config.yaml
d_model: 96
n_head: 3
d_mlp: 384
norm: "layernorm"
norm_place: "pre"
norm_eps: 1e-05
extras: ["capped logits"]
init: "normal"
init_std_qkv: 0.051
beta2: 0.99
warmup_steps: 200
schedule: "wsd"
decay_fraction: 1.0
final_lr_fraction: 0.0
train_tokens: 116500000
Each number is 128 + 24 x the weight over its row's rms, rounded and kept within 0 to 255. Layers, rows and columns count from 0. Numbers have three digits each. The size before them is the row's rms in percent of the matrix's.

# down: layer 7 MLP down (transposed), 384x96, rms 0.212, rows 353-383, columns 0-95
# up: layer 7 MLP up, 384x96, rms 0.229, rows 354-383, columns 0-95
down353 103:109113092150109142126150139127122115151126092119096133134104159123111091154166101150143146131147146160189112101128119145151131146093167098138130158142098149142148111131144165171087101105163143117136180082131132121096100123097106150132150160122087130171131132148116085134123116100123132087
up354 106:103173100143105132119093098123107159092119167118148108148145130092127162117142125141139133128105143112146147132132177145119079131106117162176139120142101069130111134130119152112144131154127112157150209110108090082110154115149115138113168143123121133106136126117123107134111122158073135125
down354 107:163142124111126138105146162084121160101103119122121122139116142129127098164147131135134119120128120137112122173122087160129123123161144129108084151124113164115160094164114099130110097146120111141081133131118135147138154139158186165129111121170115105111149108173145076101179097128085160112
up355 095:107112163122155098137118187109113143164096154112125143161167109132102159144125086146108115141094136144100146117086090106124112141120130116120140156116148101127179066145138117100127091105136128139134119131160128072163096153161123162123138125115098106107128136129129120139168178116118125159
down355 100:137123113127131106100111103145146123105157115193104104109138129131142099131128161160110079155111158103141110103158143155143134127124135132094188071127089124118110101118111159141135133155104162134131167124093106165129166120109167097125100125119161163151124105168129131135100101104142159132
up356 107:134174127145142098144113155117093113112117170153104177127102107204152106121127118097125081135157129137149121132170135120124131098150182111073127130136092113173119136141108083156130153129112111138089114136129153149098105131155160113173131135145122120125105123118108132155139132116092116106
down356 107:128099120134104146123105121152154110124134136105097071113153094132109094116110133104167133122108109110111090175123096149169148144097094114125117141101170128112156116120110099147093150154198135125125085128154145123118136160150105101153138137141164148118152163104146085122139117147125175144
up357 098:178169119120111127112114126125159148154144097130173137108100148137104144130158130146098121133150106103131082160145127148164102159145116144170099157096157084155123143148124139137155122095115125140117132144127124109142110093110149124104121063084122102147090116110145193128108115113157121154
down357 101:134114134124138078092110135108132166105130147143124093162098137129115113164091131105088138112114128133172140099117111104156117136069124138077114165134132143154119101134148069195143132076145126161112139135156119159106109150138139122133128127094147164159135100132113156146135154129141147152
up358 101:077160117122130123094092144133116179156218153157138125115115124098119174100103145117153094164142116136138139152168150122169107144116118162100127146122096115123126124106108158109132126171130126140126119117082099126136146102153125133150098139129133125134120118090166144114102157146130088143
down358 101:110123112107144078135158140156130135133123152057108133124133112125148151134157131110131167059170103135155131154094145094150133124148157135115134169105075138116127127105123144160112110145119118131140130099154099109143166158125134080146086092126095111110130124104105123134182113113140109140
up359 096:141146123132147124136130113119122173124091099148077136098168138100122101146117164126082132172112162111109143110135129174133138064145121118116123135120143120133131125152129109166131138098106132115117151171139099145113102174125082154122168118128143131162120103141187122111116074120139144086
down359 103:161180088111085111133144147138082146116153172125111104093164088133134128133114112106140089107137100139124121128166107065147109111172162093105156146109143149119121143125174128130108099158109110139109141121161096112113138139121146134127159126112127128169140161147155109091153126128125158100
up360 089:103133140128106117141108157107174117143169127106136165106122137071150103116105115182136110127100182101169121123133087109144137110105137141115122103178142116112131092133110135143141159156102123121132098121096127126114098118102089124117133109099127137149118131084176145107134141101143075176
down360 089:126118117080185103120135119119098118122123090095144100134154115140129190154109097114121144128141091104078079117100155082158120147152153136143140145153063099118121162108126157141133110124143123137110121117110124108124113150106113151145130164132118118137123144104170137137152122133080179139
up361 100:114115125098138187150137115119076172088081153149114143140120139125128131143130144112135141161141117153186117128111124122109124145104087121128137111143094100109117142133089132143152113111145119130119143135168166106116110096163152119103041133096107167098142156088142131145122112143127132131
down361 102:145111060131123148097115146134167151148128126110126148140121075131112147112155084133161128119109141134174139183133151131156177115122049120139123110145127096116120123087124163133107099126123113164146121090148127147137152170152115122129150124095106163085108117120116118124124122157104127116
up362 093:185108101127173144100145138161131114133132141126153130159141165117158128116129131101145130129139150108105156143142142126173133143145140152104173110119197140132117102104129155106156158117137127132089104102192119110156100143162152093112161103103138144117122126117093127097154066143128125125
down362 092:137113131137118168123109153111125161142124148112118166099106114109154165144127124125082153121122115130150170145112130124120140119124131149143100132153103141194114139129134108150119108153138124128120149103075133172120129122116172160142076171090110069137101065171136095142143142131133113101
up363 093:133154056082170149155149117101178118108153128106098114105091116164164145083132140115169126091112073096147138131146161124151104112131109101151117109128158098124114110114135134146121130091138141153126090111137177131144117143156157138148133111142159134136106156141140143104143116150100128140
down363 106:101168154121115106135114153145117118177123124107140130113120114138090093087135117103114151109154157116162182122115116117149164107073144164124109108102074120173172148106073164135131134115144122119157153112094139118127157113133116128117137128121136093130171094107119129143133141103149168152
up364 103:129123124166123154101103137103129125149115150119122115118173171121140144116124175087165066111138111149144098110151157122121115133117094110151138168157115154098127105150122091115124084127124127160121184109146117143115162150084135108180118137109154138131120159113143129102099119172098108097
down364 104:101162098107125136162171087145106164150088142100102170169094105111149116103127160103143094108132159115135154114087138145117130109140150111132099119095160110133137092152154138139127099147162130132121106110149158127107166136123135180139100120102116128152107081167112097118132147139088139145
up365 092:160156125112123117163106104140142131143126185158124145128113118140119136129118111117122108119149098136086098105128123152136135158067122080175111140155168092111150138127130092130115093115115105126092198138172097088118135128141163160118129104075125110112149131130124152119112128146091130150
down365 095:092105120114093128130116111122112172157170122113129128136139112111172114120123117115174146103108167147195179094166118135132118134132103097140134113153127139122123184111141120114183130087100102125117124122097131142103095152078134153144125112150104120127093154125088106116149155099145123127
up366 099:154134148129160086102116105071167176148135135130131087117136110145121079160148139163114137095210121121132132129145100100115114154151136151154143094113094130163136125146122165139129129164157131129126147129112109127124133121145171114076137130131152133121109117137102154141126168109122139077
down366 107:135106124118051164146137107109129102133140151109142135120119165111142128118106177149094123162094106158059135137146125071130164153133138089120135109093137137140115128119113159117101143079130145100130165142109136171117119131138145096115153128145137156143124129135160089095160135099143113146
up367 101:147099143108101171109112108134155138137096135151137143137113107128162124133112155069153126140105097119124174085161115120190106112114136145102132142154108173130132072124108124158182107123134120126092133119143138116142101139115168137142088118130086135064138116097105148157121122139137118140
down367 095:112135161113136115136151096076147097122101135169131161118128136183109125136146091128104111111145127141154122119106119124086148104097125099113100153133136124115165112142112154102140148131106111158136129129125117095142163093133101132103171154167115065171145184134121133111127170114125083102
up368 095:152157101103094148171110145096101128132156174157134135155110114113129157157088129111164111144167151108147155090077118164099121141126135173139127092124128111114192118167117173153134114123128123107175098105147127114130148145142128152113104151126094095143144119124146110131109106161145127128
down368 088:139174093122100150132104086126122078099140161136115102132119146096107142123114086127136112175152157148085100158113148128125102148139132119110108111136121168211150108135104129123128114135150121124149106131128130142093158100123154133120100132170128129143086130177164146169117094135108126134
up369 104:137126124154126131124141154137086138138109128125106153153105182169141144157175132081123106108124149139094145118124131123096123127098136179161091100131154132101100143144143076123142146139117097116104140175126162102151131087078152132117157091105124150137105153117137110102119132088090157144
down369 101:128125117104105110091141136126129103162160114138135135108159133138095126112134133114125179159138100104175115147163105150167139081178104128097133159147146138128146116101121174106131113092135091098085155138115125204128169146125112131163127123125145131108117124104142148120154106159121081130
up370 100:105116170095132136104128140137129116106106142163090159139147138157136114118061128138125098148133097102142100149145155141126151119143144132130148147139131127103125111154161146131105132096137141139130153126166166096092177117090151127150127116111090091135090143154138069103174076111122135159
down370 101:141168128147093109118110153079118173132122160161154106145103119128170144143097125112134073143122135145133126108109081115115143122102100102110090161145130134111124098113106083124135169118150141160151107117140101107109085164107117132167139167157114172177108099132106114096119131136126132130
up371 107:100100121180131160176132153121123084139112106114178129123148162075155094123123148093118127118092129140128140113125121150099127141149163145097145157133164147147082118128113146129164121152132119138098109125132153145125123164096153156144102055117167126135149112105117154093119116138136093136
down371 097:141117115098116080135148153136154163145148144115145167120116138117109123157201141129160166118117140094141162157100148115127124144116135127147121115115111152093166140128180129173110130113155124115111141121130136128115172154078092092153149099135061122103148111120144104153111119121116151097
up372 092:135141115096139130176109146091108137133157158090112143083151099123139113146143123124131168152208081126104131123122155100126134154123123140115135127164138119114122115153096120093110142123139112093106124106082117124123159066120116099157137132114112103157114142129141084178143113143133170144
down372 099:136145120138091125116153163164130145143103098146146100148105156118132103131153127172115146104072162121128102113143114162149086114110134094169131137091141126119130103124141140178146169144122119126168158130100116153089107129172106132102086086133135132135098136116151169112102133078144104126
up373 092:097113112182152178154124154101116121092156110147138126121160132117135152164110122135162094126154156131105108113113149120106106138120126112125153125130075125107162151139136076164111176083143133080120123134155141105147048102149155138089112120122139137136134110124122104120104158134131112122
down373 102:131070133094103101115096133130155107124102120096155115168116178082109113091150116137137120146097134126151133116130086102197131122121150129113126134147160116130144103120112158126127099164151101143159150137126145131095136109095115124107134092138145152116138139135057131121132142134100136066
up374 099:136135153085151177095123148129105132151129141137138170105160145154144132112111156145122164111146134121120135145125131115105126138112125116115079118128170130110181142092117164140110054151143149118116147138122153105172167114109063127108126106152157134127100117089084117097136161125115118117
down374 098:093145128116146134130133122172156083087147109119138128100134125089145130084129120111151125151136152122111132099165119127146117160072087110146129120152103154103090159114121145106104153130135148085173149109118113160117131153100092165130086148137140096107134173117159147140122103176099108138
up375 098:135070101097091113154131151140144125132145140169132144135118133151133153127154114161159135111128135111129150121126123079124103100107141104127085127131156113089136136159134157136160099143090161097126120189124147159133144119128153110149069151071114147127148106156144136078138092097111140112
down375 101:125122159152145149115098082156097107163147167110136129133118103094110139104148114085096182139077118131136101134110089104116155107095133096104145153151144107133119110068160060098125144150107122139125113118117125125115119130137131121104127093137127141091078093154124117149136149128157134124
up376 099:169141089148115134153129138075106132119158153155188135128121145147141099140111100120124108118155159110080118136118116108102177122079158152129154081144115084125109128135142161162121144114103109097121133114131144094140104062134112103158113111158140123126124109090105140104118154102116140118
down376 100:110123133102112130122132104139166146112167117122156159117091150142089137123120100134173133155104103124172183131147095126136103130159115108139086143164155148183135139106121136121150117110158094107162127113117100154138104141106085139077107169103135143122114179124124168109116111116105141155
up377 104:125145105130123095116170148142164165156120125166110142103154147112126111149137163111124104143092124110131148166077110133121088144125071146163122135096136097121168120155158101142120122076081099156132113125150149161145159113149108104129134154115115104115131108133105095097091115133174117147
down377 105:140121140138201079156144139085109112156165149117146109127127127129094156123132132120160122111098074134118127122087097122104151103162145147131124120152101105174123159123139114115115161120122133129087099140090143091105163159165151107096133173148092151155099158124119139141124128133151126116
up378 098:139141115116134161129132123108114148138150112155126131122143163140135077157163144108146135089151107101110101141152096141090136166138121140136088093143154097098119132106142121120167117134144112101159166076116095164170123142143116110070122136126109142101117144178121125123145146150095097068
down378 095:100123142096110115106158156138129088159129088134108121166078131145156118171145161175109148130157124114151112098136158150144139128128149144120141169101090163164155114093158129131136105142126119142145115130160152153164159117129129140204115158105155116156157118141143123130129148089158133113
up379 099:147145128118111133139141157133099137117160131135119168120150157129130112168139167128161133116110143099063129133170089074122128134155190152109132115138147121132129105131177161129127104150131163151090100112160154126115098165092115105099158170126115130141116114109099120110098127089145154134
down379 105:127132130184133148066131130124124086145113113153135124141141115165136078096152116093112132161127171122147105131118102120124086112157124115134143153113098094134166126094136126120101149138124159127104151123107171118125087103111118157090127127152105083121163118140162089125175111130120161092
up380 103:104108147063128137160137134126112124152128146177127129156125125155132099135141114109136114139102168167127164121121110116146126120120078146079089127117127099124093112129142120090146141102125133134162103171160135145130128160142170110140078143088163116122123105132099195119154085129136134118
down380 099:129131115139096120128084135113135111108153145117127157089119101086178094127111118111148129076154141122137117097131160132149136129154117120156153101149109161126138090155148136107138135149152159107114145077104135108099149133127086115149175127161086168118110176118129150146160168163106124097
up381 108:127126118117175134149111110123145161147174118101152092129133114168154120128157103141150128121131117138118134089099120139127137151174131159115118140135139165112103072140091176120144141152116118104156119178123107170113121106166145063117166124144150068132121106138166109123131151134157133123
down381 108:131104087098118137128096091123168135105139115098104137134101112143146156135142088172119140113162143172092101116136154193137134117093130128146135181152125130143106144104116144136130139126097145112127175151097171113121116118135132192127096110170147125138118126130117139108170176115128102113
up382 117:075135135106120137160123172137150137107115111097112134099091118180095129147137108092131104168117104095107130136142112100106084125125131098158108182112109124119105107156113162124157106134150121123136116180076141136131179130128164136152115134146127161116197157131114135124133125132144152128
down382 129:122097096147154120123197155128166112142116086107116148107092121144103129147131107203170136132122162073111152114119130091130111077161119151142126127101121113118097097128144125093091131145109144123142150137135124121125127153138143137139114143131095110126163158147110158112139165112111095166
up383 088:112127146135167124126144135166127153109121177131119103145127159114139136158161153127129068126172098092107117114113128141168121138140136101159159098135162158104137120143130131113122104120059122138145168097151117090125150099130145125146153141135066128127153112138116094181108095152156112142
down383 098:118136113147153101146144144126145118109125083125149126121160141162143147084120082141106135140178121116134117077145150091148172141049141111149130153113120135192112135156142133121165160115124142114117131128095127106122115181105088103113132098125131154140102090120116134109147117088115121110